Weights of a small GPT-style language model, trained from scratch on English Wikipedia: vocabulary 8192.
Each number is 128 + 32 x the weight over its row's rms, rounded and kept within 0 to 255. Layers, rows and columns count from 0. Numbers have three digits each. The size before them is the row's rms in percent of the matrix's.

# up: layer 9 MLP up, 1344x512, rms 0.193, rows 298-364, columns 192-255
# down: layer 9 MLP down (transposed), 1344x512, rms 0.114, rows 298-364, columns 192-255
# gate: layer 9 MLP gate, 1344x512, rms 0.178, rows 299-364, columns 192-255
up298 110:143123105139114160128145121153086101144095154076131146114099161160128150137095112063136158126140119066141130131122157121050105122152066132116127186097220161095119106073131169141091142140126080
down298 104:098161145136158133111157211118127125131102187076157134125132139112067170172149194154170091177081146118163142118155146158112117150170168173106113158082120074128129119120110143206173102130145116
gate299 110:126102097133148092110067196115092016173117121123138103154188090100174114104122101131137167228166141180146128130122164116141114098187077103153134153154113112124142096144114146163111049143111148
up299 109:076132152103124183165177089112135170108103060101143134132099129126113187182158143095081143036131071073125111101149088216087112145091165144130134149076134117119114155097070161105165103138121152
down299 118:102173151177099128108153164080142102087110120155116114103119143103175066141083108120157159079149177152163052109122115123119127168114132169196134126154147162134173187120103170116115133109157074
gate300 095:082105176097182136154128124133187160090140141132141137202152125123125133107119126103113083057158165145150105072129143086144118120126105105128076124161118134061105184155101164171114135154114110
up300 096:085114070097092168162103128152064085159120112134113130084175121151169102153102119106133084139141149128122140200129109131137140135140165094158135158097100163119155122105022182151067186131141174
down300 093:178147137151173170085152133106106177203088138073160069147117160093102166100086136163121078092134180141181128139123082171132144122143140171138136158112103105091148171075122146112075174125125122
gate301 085:124183140094116163122131124124188098154112146167152055101086122097153136119189171104122164093183105131128090112120147076191055131165131093130152140060171127132121140143095159086120131022138150
up301 087:117123100146140125109183149153155171126175135114133128159119067113124134147124119174156103166113089127141117132151057124176154138086136129099116086105043103111159115119152167192108164115121154
down301 083:123141123112102179148129091213103129131177124076115113149193089106197183122113137181153134146069131127119151123089128163150158174137089128116146162163118075187166149112101135084108083066143102
gate302 093:066152147118133118123128139091112115114109168161094172093158135196131133196136157088136156104131086125158121103166148125131127122160124094119113095142111095124135151138132143123143098181076110
up302 100:147155184192125118160171176133125166155114114104158145091106120122124140176141118186084104106125121126143166145102138144116108205141192176115178114135134147164071137118111074149132170092162104
down302 093:132133171128120108168085180130077105149089204142073129101083174136131090097145121111111125131117118115094106078169079097113149129071159097124159156099198114109057138150123087113105053090091067
gate303 092:128129097145133173099132142127160137082131160090159101138168109135126066126144120121131122089156167058135070154112146140161144071119108190144108098155153165158040163140023090125122154124105107
up303 096:142092113134127110132162110083099091161137100140166109064074135143086121150115086135065105107122166149135125103111117134181186136129114163064126111134143094089170106133099154130094075098133088
down303 096:100121102188131100106089163073149148133080183091124103119120153130131082096092078117143142079119145143109187128143095105112158171180131117120084143095129180098125066126095139073145136105127180
gate304 111:131141164129077131126133170112089174123142107059167168179118083121112070172145092154143069132152130119180142103151173131130179138158107124169074129091083123192154129151119101086129117077173136
up304 098:135125121096164052148064100141124206098134139191099067115147083109089103120109135129113183096179160155124119180148145201099140135160172059085154126101121105136118125140177146134141120087113112
down304 107:082133182125134132089112180136167118122112127125107129078145154117113128098173178101134132135140186127064130099128097133114072106094088108141088129142083120141074165074139075138122106087161097
gate305 088:171176138105119107143151105060145144043103123147132145146119206107093105086107105121125116160190147117070095113113153056149160145143119093188120150115187068051097123144126135146227104121185094
up305 089:149147153143088167117164133134089170133121120131073107157125122148164068161095125090118140134135168114110098134084160162158079181191088144128118089160125188151116152147102092085106086136120161
down305 091:105147114111184138141152151061127174123131141101106155142120086163108113126127064172129139126073149128203139150083148122113165169134132093120092172086134059194170147124195131152094142159143142
gate306 104:122172147132112138145112120082161139121099117157139147095116149117224067076112104137198118097152082083080120143163102138097115094163149168106073112107158143169145122128143089164137121119118161
up306 103:229111129129118116128123093201180117117173120163094143155179105121148118116129165114189116166110093167197115157112120094116140114176121141099101111123088106134179146100097142094187069109164071
down306 100:102101157135125094120175131116174170147133115176179138209132085128125123060105115129200139148113098138188106175044152097193109128128154119079155139146115112107159122108133150121069134170116102
gate307 094:111097197229167106144125113103116163168111133138109196255142128181085090128161112110095110133154128175188132128161101077123076132185110162103167045132149159110103146087170121142133114102141108
up307 102:113092100160161190132139134127142121123145148144123148147141079121101090161118094145087137147092178166136198158164162157119111122185149149132144130192077130114148120152095103163058121129136104
down307 101:126139106136187075188084204111107158105129073179162075153106125112142198126144072169117034117151164137174106157153133086116067164130176108195141150135094090159096119173146082157136087108148133
gate308 101:105103147125133126080157092111170100115077138089124145124121135127121087149205103102108087099114110217100108175130110139123120082149170134156201114188122092086133067111140112121119143141147148
up308 096:125126100240138099145113104181119079100144140161091136163147117146121092083167146141096142076181111055165109143237100121118134117113144107124146148179101139157127072114182138138123216173168157
down308 095:106177125082130102114086107133135105122102179086148128117090137138077146109135083091134118145117077164158102116122145051102096151100177116094075120113145121115103156102074164133157101120160070
gate309 103:150120154139098119138090147117152108126090139150138132098133115144107148071123116087182094140139116108190103095127132118136149133132088140169144160081152113190116152117142131137148156169118139
up309 109:153174127154167075126165129138096131084126150154102136101126157106188154148123122153141172061098111143111110137180156123144121132144139116134146141170081183088142098135161107139133154181148109
down309 108:158192138132136136109120135088098137160088165166144157151160116126155085101112149201169169100151112116121103137165157163134096191104131131058125145155100134097110077141112124191120100160051094
gate310 088:159128116093121114123087104077090101172163148126203121103133138112147162077143162146131140099131172138118099114102130149107075139173107106131115140166129117100142143132158079133089197089130125
up310 089:118101125122167127159122140174116118114158124179176147121144105151186115095103094099124141120146117124158102119148096137186080148178101136121095115125092106087165085127112113085118143169071167
down310 089:106108168152132096121116142158157152120097091133090077198170107102111200074109148144141147112075090133178069163138166139136103170212129109108116140126126116139087162093087107181112135117097123
gate311 098:113127133124136074145147092169141139109076094063180145081133113117131137158168084131167123137133079087119106143137164135159126106123049116145129097174146130098128136146154157144119086144133067
up311 100:147131127068112122139167122176106091118113173166100087129122140102170156156128108146130106089107119153149134142149130108152192159137125154114157143125125114113103168117118175104124088141071139
down311 100:156094154162077127142157134141138155169140163179124151108147136167155129131131151114120210192140117136111180101061134155093099104151159136121102173116134120147117138096158076119095107130102117
gate312 095:157107161191121137018198117100114159219099178165133102114120161148092150070124186148107133186027176144108120096180128133152122086142083109103068155159136088152149177155104166136075131151179148
up312 094:123097132202102137069111154123117125086172094141171116148163174118117108118083145089128169135133148166107120139164092100103122142153136098099129119160091138160139151180157150115054117159217126
down312 099:100080137107140143078116121116180127201162118104121062139160183105186104110127169171192178157140127130124073114170143153138086160153156146096098098183091060113153110138115090164146160071154119
gate313 093:161138140155108092207080152089210124083152173157071160124160112140153119166127125136121133138199089089086102155147085106110122112120095130253075133121145143163136143111105162122151163087087171
up313 096:123094153158134220064178155127117172127139114090175133092091121129108137075179090134179097138109114118149181088091135156153124115160090098052179133084168153110118131113107102114094122132071132
down313 093:199159141121044106115126154171132144149159172080144093116171109124118123096114107151065138136177169117129160073097178093147067141179141151059142034109123117098136108104145121079147143162130089
gate314 107:130096099148071131172162080117086171164099168099108151086175189182155105072199120114127160132153120195095201090155124166130104150182105049131091155178164103124058099141135162091107151099213110
up314 101:133093073125133101172122138148114151127181110150069137140106148106103132107062124098132147109162104146139168161146116141136118155113147157131133194109178181157099092096120129101184084145122169
down314 100:099151100094153115113168184079138157219132080093090164133108176105089098114112146095109162134057110200047100110171085069089045197158170148075130176096133102114182162106105107129117123115101147
gate315 105:121132121149075136105142095088120141124091145100159153094162160146177098154055102118158077121134177142132121158174179168196137088119096116095076117182159095160114092136125177122142166089088102
up315 103:086083106135150126117125068122110147104143117110168172186111120153132127125121126000126153126114113098108159121126107165167128160107114090114133142106099077167140094091150133131145136153133131
down315 102:171103121094117095204161144149070152166091111090088153140127133170115103119090108151068120128159100159149134151085121096100172104151102130102107170148171144195114153105204115105160137152102090
gate316 090:114151148128131201110162140101149133129073160094132141119139116130081138150148055150127165133070120155120130078173205073121169089136141128199097143133180206103121119136131152144145178116147080
up316 093:144092156138188115116122135146098061157114119216174152147120111131136126140101158091146186143152150143149103103083094119104136204121149158077153138089103126162124113095128120190112092090159155
down316 089:110137156137152101121166058097190096080066090069128155129177106151081158119144064167171134068093107144111131141117127091045184096090132156127130136124118110168142141114119080149188116145118129
gate317 095:121124109161084161150157108185174102081137117134117125132157105102101169227129139099146154140158132181108134127199103124116151125115118124107079126152112187119252104160197150117119168117133110
up317 097:096125111134203118167103175114158137127177097195183181134083129133128122127092074149164129167113107211161067140129061124104150071219146121115137126169141174096185130135097152111123171129210135
down317 102:145044111122175161124118128116120107127129168141114120072091120145131139123182115089169114090106155147151073105128067102107139101099121146118150110061155157075149188149154149170145154124152134
gate318 096:092072108128189072147136174040111102116155113153123151091120130112111131083091156179176095169133130109158100153112161121150149117135054060140100095121143132101104079187173113083153150082090107
up318 101:142127188133099149077139069157110113124128119132121150120133127176117064110173125143099133169082126119136140132120132175244143140143174133079174131171158139144109173130065136110103131151132144
down318 105:103156143117141141154133160212100129108163128127147144137127145116089090111115096159163130149101132145176068075097133077133137160137157093147164152108103141118137086102135161168114070134178083
gate319 091:119098098165101146088145147168130122094158213142105069146104087210110110128138085154102169108101188133060136122120132181203106137131086116154100114109118172227144114093162136110088072156117120
up319 094:084120067108154153172120099158120119103197146135086131134130110152128130146096147173186105147136135099072113117160084149130109115099082129186125147128094130126184158144137100131100121116082112
down319 086:115128132109094154096131141142151127126146165129142116137116130104121145113101135146132152124142141064090148078120142166103120133179129124178120093114134091134101100215128115060164147126113078
gate320 101:012149096101160161053127109140149102124090136089120112171051104142138123145152073119104127119080161088156071102152177091083099103070115100130084166100117172136191093150135062115138130132113162
up320 097:176200132099170103079136121156104138150095164148095140187135091115205139138124099130067117146123133164121156105152117108100136044134167135160093120155095172120114165115101103122091112095129120
down320 096:125175133127096144152104027152092168185161104139126147165128076156150163159146096092131117177114121181110179103123147117145115116134139194163128142140117185123093160077157109161110118185129110
gate321 097:138160102107152185134156141086111107126066167103187111136099174085130170102122161078080143076132140139161093103144055160087146113145139119125075134153142152119138095102082118127154131109175107
up321 096:163128094116151178088127155132182170117104134170135118145109095148126080101129155156101177115119119106152139120075166063141157163133107177157123167094096070068131144121101158101100165095177114
down321 099:164132156104093124152116149154105114089128105127080131123160092149150117091139061127106087158142116181152117141131145105153126149156100059173139140112121153042060176138154075167170208163139103
gate322 095:123132104087099137116190141149126168145105098148154171152082098173139124129101141188086125109158079020162083085116137040095177121150116174112152119115103105168114084122141173165224167230130122
up322 096:115117132160108112151133161143105091081158117122116110182126125167064090129129077127115155054092132135171098088117107162163136138116092097150161162084125149071137137133095129186095129110176156
down322 096:157178097077105071144128145117166128081081172105101138113103148105096189082125042158106142128112173137145151142114095129077133123048076058179084192060162166100136095114144167126130131096114142
gate323 102:139154108153157193114202114137095107125131160081163167077117125134107148107120137059086118141148171154104145166134134146143150081128136132108090128054068153093138106116110124206103172146130120
up323 099:114169139098173128131189155177138105154121089142145081141142155100117109092195158095119066139158138169109109175143177150170054111139137165169153085129113137092138117199149167111122152055124107
down323 098:097085102147128183187171049133183140160124139131120151036122179164087139113115095125124152119104142093124138171103089157134089119138076187138129090077164118126153081160149113185120116081134075
gate324 101:106122134109195107182112142101166102131125104084044180120149168131114092155078164154068083110138088176160106133144102155128125121024110165089114109094129149133060076139110123120172127105081120
up324 100:102141132153181089158117099185094106066102112130121090111149112170101081117163132102119024068081144127124150148147075147127133150053113212179110100193155081067125114099133193209154082154157134
down324 097:187173086065159090109103093075144163093167119084221138122110142125098118121089144170134117103148167152128095122093167078126108111174137121159111133069116193200117150099124135111108105091165133
gate325 094:096145113165156157104152162135134139030178170136135150151176095169142177136110133144194157137103144193125145122163099140130181110137093098113104118186191093140155128120176109082146124133112198
up325 100:137105137148113146164124100129110093161118141112087151131107141140116112181077090174182096148116127139192154126135104175132153087106167128135128132156157187174162084097193112142145114162101199
down325 097:108126111147154108116153146187114122131068123118169142140128074146111171094113122147177179102158150123207135143111136103106190101191147041122122133180129135099181137144140153117067128100157144
gate326 106:120129138106137177124166150153128123129140139097107107101164116053094131121096122124088109107146087129155119143114183113074130100186141107143176124122129151124125093130110113135131163133135152
up326 100:097085110165129090174133119150074131102094137162112128127127087121131136132160164123121132111156167167155122210101157169100167095095094104154149142119123126129218083071114191096093180105154111
down326 102:098140123090087144175143135145106151096128186096161147147139160180144101167045100102074087146138045153057129136149111080157160132101154093093115154123178119138154050130113058157169093090134112
gate327 105:095150117156099109184085136125131152141161086133136098075155131163185194155067141133110054124138127122124072134134124158122074127144168072195114115082159119122085102080160144147129133097163082
up327 105:123153133173124104126142122161105135130074107157130089169131112135118132165133134178162089108128162060151111135145167126151110146108146151139144135102167149165187100134060138184090044102074196
down327 104:154133114092109082129181184187054112108088212122135112110141072170111088187087089130099114184132138109103111127131147130092092143139098167097164167114131096098183126134135122122050140109122092
gate328 103:111083151140083128079180083130141156130157089147175117203111127105100164126116136078136121109125112036126111167069128193185104189155151133166112068124137101170165135107110112100115144054101086
up328 104:115137073154127128107099120202139130125149091199085132166153135096129074109014144094094136143103133160117115122070138127074137150187158135191072129095139137111104212096124076117072150109091135
down328 099:166130128101097114097119124076118121173155091132134061122095130056118132173091187098117095100109145103090058152084195134190180133155162114107103156129167097133116112140077165148097134041132125
gate329 085:173128092164094170124139085161199116128166224044112164085154135134122123159153163129106164151147134136114124135117157200139158141141132128068136126178132182136091159170142196174125140082173110
up329 089:123087131102124163119130145131132104164144142091119119093173133125157135090123144136149175129116128155119129156137145108120122127145093142112137210103094131146143148050161178170053113103125117
down329 085:180151143139170156127109135134098138162135079119145166124121131075116175137120123096122092112164045133153132197164113066122124141140150137186160073123118133145104103062149096121145183114112136
gate330 106:106094119138139166147108168093137132138161153166145149055157106161184174092119121109140112176100131098115196110102153202171092141174085148119045092137192071119098119087096165121093093097123118
up330 104:176153152118169114210127167113162148129235113142139153108127151110107136070125076159155138150151148131097115147105197176119120117075101164118040165110136086116109146101088111141155164113142097
down330 106:073126156173158113105155164107098055113144115164127140098094163108184107128164138073177145155121208110121148161133143148149184146085074061108053152162181100165165172148118108085175113181098188
gate331 104:099132138111172088126106145030151121112135106125108162111167104108108127121089137168156099156069109095097077137124116115086204146142152164167123123198153097110097117106150143100091157138075131
up331 103:146128170134062100166109117129125146114115110040096149171100192161188086113119167142114155154133149107121145145156137123111095149066161097174123120214201142180150132137133158129116139093147120
down331 105:064181129093070218133104068127126202122183092083088142171119178123154103129131101219100111133084162116134156126153156132117106148088104214141105160142151119099073202129127164125143153063111173
gate332 104:133112115136153129150086068145100094090189148151077124103185144107107128140126094091100097131132096200141104207089064124131070107059132112105073107123095156100145079194120176130124129114148138
up332 098:117115054157134119168148146123056163158102130128130086105172102155129120149136104101192113118034158148140144141049066144118177134128060136080126146200139149031136120177142077117128089149191155
down332 103:143163055081107117130146141148151030116109173129141192136065139137103171060111079105098084146154148195042127209088118173133136110127105118094119070121161070139097077103137159122097108139088172
gate333 103:151090110145122150094135158109108114083124142071101133119129080155113120113106099125170075152111208071104142144084114106135114150133132138116132147189152149064135147172134138150160136123135160
up333 109:148138077153126130110147153058113130170088173089127139158158170094128142157161189131168170106152110156099099091117087150176098107195145091167156092099144123163146133125130132072116121097130086
down333 109:189119098057099151138143106094160141111146124154154114136137132105198084067084086158178111125138081069087146112134139105107089188104133154128145087133147148155104132161151141146154147123127128
gate334 105:120104136151121102108127111152118146134173120107130152155095123154170109075175145152180104082163110157106106090137125138123185114162154173136096173156155080136110166140077126141138197095126124
up334 101:097175107099114108072095154093093143147084098104106103092090109117150174076127128162091115155104152122074132160142122158152093177144108123150154120157056160141153051133131154065150151161158112
down334 105:136083061115086139124112142142160140112176099194166169137125080125105141161102095138105107150135138099136097128160133052115158139124142108126132165106140127111173079152127127106107071119126086
gate335 098:077132149096154090113178141074121078112171086160127125136151114140133129139128158095124109079128087097170135096152133139129143197109157120090132130111137134158110063195159172136168060151124141
up335 097:145149127084135104143148080161159151153104098094184070133161155199102117147032094111148186140140160177156155106154142131147157095100127168107155163127134165122114126099127143115110126140133131
down335 092:085136162173101122076182143139142162069152169122159125166088161150172116123109091168116115112157150161085108152159147150176185170086107108132129121091139125078156130101162164135185163136142154
gate336 098:111144160170150136162142122131115087135160127151129134150080210120118101129142199147112141136088123194159180145123134099106104161134139106121086117065127135115089152142142127138125125141118146
up336 093:192101113118102151112121132155112174141169083099172078170125098088127165071121165135132091122101074138158170171084117103142135080105114158126140092160101097127214119126084105103108096122126142
down336 094:123115118107135136155099120108076110146134082165179112117189169080126181096152150133109177183105140114186157110146152158163151108121103174154123139095082112128170178076117107124149081146151186
gate337 099:037092156115103117139152099123179083103154169143124101130121115100145135100142084127167115105127063194125130115099095201102165107147124120130152176104161132065092135155066082107063130128131088
up337 099:092104164111130093165187129114184136185154199055135131135132140173178100097123083146141198117086117166119151116169208148084143160071131147161115118152106117183169129166129201105093171095144146
down337 095:152115097129104114103076149117118151152130090110185127116161126121217123152153079180124180127122169134184141112136147099111138117135114101145086171072160140117118151120091166106100053092149138
gate338 101:175167086138082126085057176107176103097102177113167114081150118179097142125100157096137142080136179143117066138156147099145162135145160178137063120107162110071089098112104129134157105132126186
up338 100:110180149067116135104081121097093102110109189106110101112117122123113139168167168107170108149070118109114154122126064180190138127122198129092100217086108135074110096126157128159108171125093136
down338 099:137129117121151158145092110146090064142113144092097141101160180150077129112140138152100063138128090122126135134163199123144107145161129126161160178122101132148127182120158149124099071138109135
gate339 103:115061085122092114136094173101131112071132129145146147132110143159158132168160091124112112132122180096154122096084183111103120174132101121111110168134097032089147142129193120087118113124079099
up339 102:164157128152151201163085098114114141174111145118123103123103080124117064080094155171110106159087115111126174111144097171137090108103132122114142108147117148101189137083156134132124069131162110
down339 100:158124105141135166102128103182120130134127162121122064176081122099102103122149156118086159133084087072173144079147080132130153067151110155123084120135142136148143101099184090139177133141184111
gate340 093:082138189154125132100168171124104123161142147149162107110167144113152107125125135164118214109137178161170143091150114102150111139185158135125175143099163146176071067118144075126087130182038186
up340 090:119100144199142111115072137071120128126144137119161116150131147159141104113118150087139233074108160177128091117106128111178143105121125128077136139058183144079125111069113107104067137162055091
down340 094:168092103159169141129132135166091139156085142128169119147172199141106141185097147103091170119177119109121134137160136139104106134084119162108057107105101145145127115099035092096129165093163079
gate341 092:124123187166066116130151160111125144124169119119162127111130163118138135176129153136128133148136105098118130084145170089097065157138102178172089106125077140196185097138105152125143101152157034
up341 091:194090127145113154189208142086101154146156137111068123153132120081147156126142142101134151115096076167104120147141118109198177174148120084118151209136127129144148142150147124145208109110145152
down341 082:153127129179158123165111103097125150110107113111046136116079155080090129085095150139155079159150133135171163081153165126098119108135122141134115165151114181174076145138186111136217151126120140
gate342 100:130122093135113151147110123114151147075157079141129078135117126109129053149122107147107120103151161114067072108117090062125152136142105097089133087185122148161098152100127111130144122205114140
up342 101:105122125170099184166171178129137132093127103110109105129139112126156141150131109095147153167119102110065071132063141133119106143180130120139135146143119126151114132121178188105084150106159179
down342 097:159119106146159132144103126103105174062162146160131124160115112166115117070158119112152122107119172123078135196110150106157134124151092119098158113137166192111109186102147084145088101154070126
gate343 094:149146147155096147142176126118117129125164147125157192096154100162099142136143078138104104129106088085131118105118101144084185104127176140134148079180152140084118187142119105120108087149115135
up343 096:085115109151074117149189105131106109128109131113158218135160121120058093104115089133130134121162138158133082148114059149106101092125204114134146113166104113123095221140119160201096137161123142
down343 077:137087172107154087144094071180119172126134118090114130162143061180111132161179070108200178139146155175195144172153181126123103134134149134068111146141119137152125139120082107162069165139195141
gate344 103:144113142132152092132118209138145172136171117141173104095090145092092117114149179084110178079116138097102116151098155134173239150078082118119096183167153083149156158150125139101131130139055176
up344 102:079121167100139130111144118081118171143143114103175093128152122135081106156174176131148114053099147129146157138141101183112158109136129108108095090113179148156081154141129131147151178138125183
down344 099:142190102177082157118204131154141151149120127141107153175116151146149170189184136091070131152146103190122123128162084147134148170142145099143139133130113156152136172179072117118167129143148124
gate345 105:087158126138138155114104108145153105084117180129099080167169140123151168172224087094137153173107159151116138073186161130139142106185101135112157117146108066118126148121165137127139166147099165
up345 102:142183141115155151166152134147169141114120109142131091150108090110148080188106139095124198134122093157148136154098009081169173180164086133118123073130119139096150127173134092087111167138076107
down345 102:096145135141168104115093123127145129151163084139097067126105097182159156096154112113081148159121141081090158093094125131058124167136141149125165142133117137172096115109148107123143097125177112
gate346 068:169129139124083135133105085160170165088128138103216121127131107109126104173120103144159100133134049192164109134082145131140103196149182096165106097086100150161163163096095088128086102110150112
up346 070:118122154209168097148147186163105188108118091098088127119181131167148114082116160198159132137179173120113141066083193153104117092148173135162085111154125128120138123138086096101146115172117147
down346 076:162152170130100151198110099166110123118127158183118115147163104114113138155091128116096083196084054152105111113103091148137133144129149098140162130107142158159105152146109120076119134105101113
gate347 092:150100133117171096124103161145086112106154073025090116127094125121185141110165122175154094172105103118187152079180118138189090094084111081155167077089128113153120169073160163168120157115107126
up347 096:083168110071117142202162112150091169162086098141118171181128112137170125129153173128140121138138128114173149128160179148110123129166118075163114086125167081114146149120149113123154095095145120
down347 109:153132118101153133068125070145190165181110140169110038111119156124129074186129149121117128131115111131162130109163101109083101134132096152148037130131089168133155168122116124122052154105094067
gate348 096:068128147197143117105164139076128150125062101151157103091106097105157128148128095100106122101133079129148131104156145109155110058156099160185149140092133168135162112157114193165121186194125152
up348 097:155129087089160112066179130138072140128119085122171113141131149115160122139133165127208081113069080123137111186153155161126127165102101108113103113111110155111148171085146075155180109125116116
down348 092:106149134086108131120148139134137091080150149129149110208057088130089118173157111142165081151083065135146161117145084107187157169072113083098200119116093142174139171152153078124172114156154103
gate349 092:147126152100132177129168147082134129127076194143141087117211104114120105175081105103132095167137113168161117092153140164139154113141163165153104100097076131150161142139148104078152155123177127
up349 096:130105079094181142130140166124143110146093166118203121126204101114124138125094152174154135148193173162187089105107061159142142087125097145119117178163136147177110131081106157105106175135171121
down349 094:081154101104094143127103147144084167107119126146130150146161138122139134113125103131152164153164209110177105127107111119148136122110093127156147103141134135157157099117149121096156119169135108
gate350 092:154125146102138146154153126090142183141105155141102116105118088123141160120108136120109123094169144084097154163116059128101145133107124107090172201120164143155141111069167166157166117112107157
up350 095:156122077123123128113104083155109133160092159146115172168185135083179111122120146084160137135111130146098181167162122096142063145096162137166128138114077109172175159075090151085126143107096122
down350 090:146124134157105136118106139165154127092172074135131094082103133106095154158134163158141117120153147115089036131109091165113196143137137121159114126164183123129161132126158126122131155087156122
gate351 103:123114122133166094136126168173144144091129159139141148131179142176149093140134136146169097086164144106131102161125168107164128065111102091061113167141134125100106135143169103109119120160115141
up351 098:150108093079119109087094171143165141206124112124085178122085149141173097157139142094163123140097117180100160094135178099118035143149126139109126129199139150076104120117097097183076041123152077
down351 100:104122094121074000115145115100130103130122109182161174158116131080097098180132132160133079089179117160182103137096115123129122108158085067109121125122092098163175115151119124128167086138142166
gate352 099:085132120121109107127091148131079135085114137123123095173134167118128142126114092126115101153172118103139114126140131098135144143131141141142190171077114093073111113179146130107105195093143179
up352 099:139126098151155208182130150103112107176126172172114153121186133109105140044175111090101179202160077121152153180125108107128115143087103144072159117156153190124167115180126172094109111117135119
down352 105:142110159142178109132149150114075081187082133155168207107153102111099176104161115169166134140098095086139109156115033107165160122114133113145157129103071147132182098116058129118120140146105169
gate353 103:184125092087116140132177124119185115132147175141140122156100136143113104132169127166168128131153118199143122149158127092156138180135152165182093134142093151057101117168138079128117143159189096
up353 104:110163128095098108127153115127132100132135137143142116137112144138179118118109171172164143111184123126123136149121092098137116142120193181144071132097104151050167125115112076176134166124122133
down353 117:111104039105077159183118124149098123142154124134166127132094178168115141127116122115145189133146144146084231123135073089119106175088135163128181144117135110110127127102177052107155129142147127
gate354 105:120119117145114017199110116108114137113116141046162122135098135145169160092142124087186140141167151113138074156109165148146177190199112097116157056073134173144075189164138138098153188174173137
up354 105:114116127113117177160079154160166121145121149164104122133130143140191130114157113139128132110097108187104096128086112139053134119125114199124128145132148116152111184157127113120104158122124151
down354 110:135075117134111163154123120069107126101129084140115127147182103098143121111092121102144155141127122102174124162106146117180175098072162166119112116167134099158131129183129120165127139120137121
gate355 097:206135138203096105084176176129109145079094121057156143148124098198173052114123161058125145152064091160114117154064102151125139117112120139153156132144121122156176125148155156155106083129177124
up355 102:138109131107161117130136126119103152109102176156140122107163146123178177113076064124134127093109148115103158135157073198084053125172128158174151098116103092166148149078115118168098118130113081
down355 103:179062145079174159165130112144119113128107201170148140120124109101049062096216154188148185173170095113131089078151094130123188111156112158083089191093078087180113148179080088088155114141141119
gate356 093:130118128140132171146140187084098127165148142123143123159162099105146112182143141111163116107135153138141115115119121138164192182176118119163110126130115091156101053150159174169190132124088081
up356 094:128149099131073122082140125145123165097139128105137116098100080128094132117164181151120100099152125152169095107138103160126186134158102124130178115127175167094133161126134160203170095139143096
down356 095:129143095135130170102194127054129144136121166156115098093179115188134167116169183049179097106082148123131081135137093135073229125149095101158125121110123131104149133136110105180141102141128083
gate357 096:142195167096171148075104125161151122081089109087143116098133140157126116072148064148120111158121122132101132164150150152120154191157088137072109213068144063142109109126100137099084134102157174
up357 093:147119116111075193107174117048111196077116214180102111120118115118121077118124094085138122144166139136094105173121135117133121164160148085163180052102176114159166129133150102117163174170084127
down357 094:126126085199154144148170163115162062122085132123095114115120105113152095110120125141155121164091121107183162083106110169047150158124113195082088181117136107096149133087176188141091091155157124
gate358 104:144054081174173135112104093112116130128177084150137152130127136107106172091105173146095153101097151156108122119131135112156119087153150104113097135081096172146111189095111139119113097159116086
up358 102:150115126109104114100135127110130048164134111102106117129163163138096162136108171168074134143156135127081138140175136145151148075171065201157127122146134140110095128096078104162125202117124124
down358 101:095184141175124101130160103116152139139195153120139127145154121188092154142199106146124115121128116084137096131126173131120133146130085140070107075177158109144126176119111156081146195133089088
gate359 107:118154122084113170087053136150127141108129147106098126098118155105086101128132153149074095118133107046116122159116143113170140058107064160097121136071099142071165136116115148172115169118121095
up359 106:102151144137124112139092138183104129127147096105136168102092172090098118099111068093126184157097137122147127172156129131150090122109117180138179038154075150124152096128206119130134141166181104
down359 097:090119182107082073145159121139055174116186131166127139118131139187122084105102128093111122114121116138187184123138118132117105163098115108100167132167049150154098146136175074150153131180099107
gate360 106:122147142100166140123197128142140126105192177087094139154108081127135173103123112118155140152113166150122159097117105185091109104123121146147175107090086126168136109132121161172131118192126177
up360 115:111108108135064118106156152121180141114120182032117138137084134140122190224125104142140089098139141123070151122177111186141125147126168140064168093128134103165086135128126134108092127117140160
down360 114:149144070107148111117122181142113125079119141188120104140181105155032101059149129132166123100099049127116171116138150164110108050182133113141140122120170131150123141075155117147172155117115140
gate361 097:124105103095182114083093141131124132126176128129142164139136084170065116113159182192039168073082097127168071142146106087097163136141126214173111085117171116157138098098094121105141168160125121
up361 097:099139142074101156148187107145095158103137146075105135079101170133077145113080065161130168120128139167180131159155182143133118105072133140202094072204146093143129079123132114121119153124090133
down361 099:143131147145105095154122112192150150120172113121129108151167087135164119142109114049144134157101112106087083099108131103102108115132132115093149171128125114144197191135123199136138147092168107
gate362 106:115117131148126148126142155066186168162152109121155085126154136097086124128139168192073124134130113199095098114051162151187135140104158153189148115173128144157122182155071150102142162141187105
up362 103:128090148127134125066132120102138184146156161129115149132183138137131131150088164142108146091148185079104122090132110165120102180109130102120131171114120078116127118136141124102157063126142097
down362 096:081160112148165124135122133141063085133155164173139150190064170126087124127120126171147187116148105146140148134150103136151068132138108138142150168139086165099094143106133156102129140192148184
gate363 088:143159086179130121105145115123134105177148138110162133080176170127047134131146137078125128105110164145100127094100113133120130122165048097120088129127104124197082115155104161081129153163130111
up363 091:152101159124125150134092150107162098160138142174097155164125157157213093170193149114131106127103162154111136116160114158046165121094137138123145109085115130160127150118128141151122167168109087
down363 096:164133153116156147132175098104124093168158037206160087127052140112137045112169174153137050087148158148069144164067148121156132121139183118185148058079120098091078091062128144171171156090069171
gate364 102:113118150133104123084138141159166153127135171158151113137082160077149102146147140090188171107117178089133142131080131127190131135113099146168098108149143185079153145092139085146172111088088121
up364 101:100169075119092066129153112139118142103131145141131088113151168097188109116157107104072166071078122143172108075114165095169081138131122085166146131149142087114085126117107095091101171174130084
down364 106:109109141084105120071157175137096143154126111111159107123101148142084099114147093087118110148136103122093131138132089109084098120133161133080125156143110073090155133132202109118100098126128120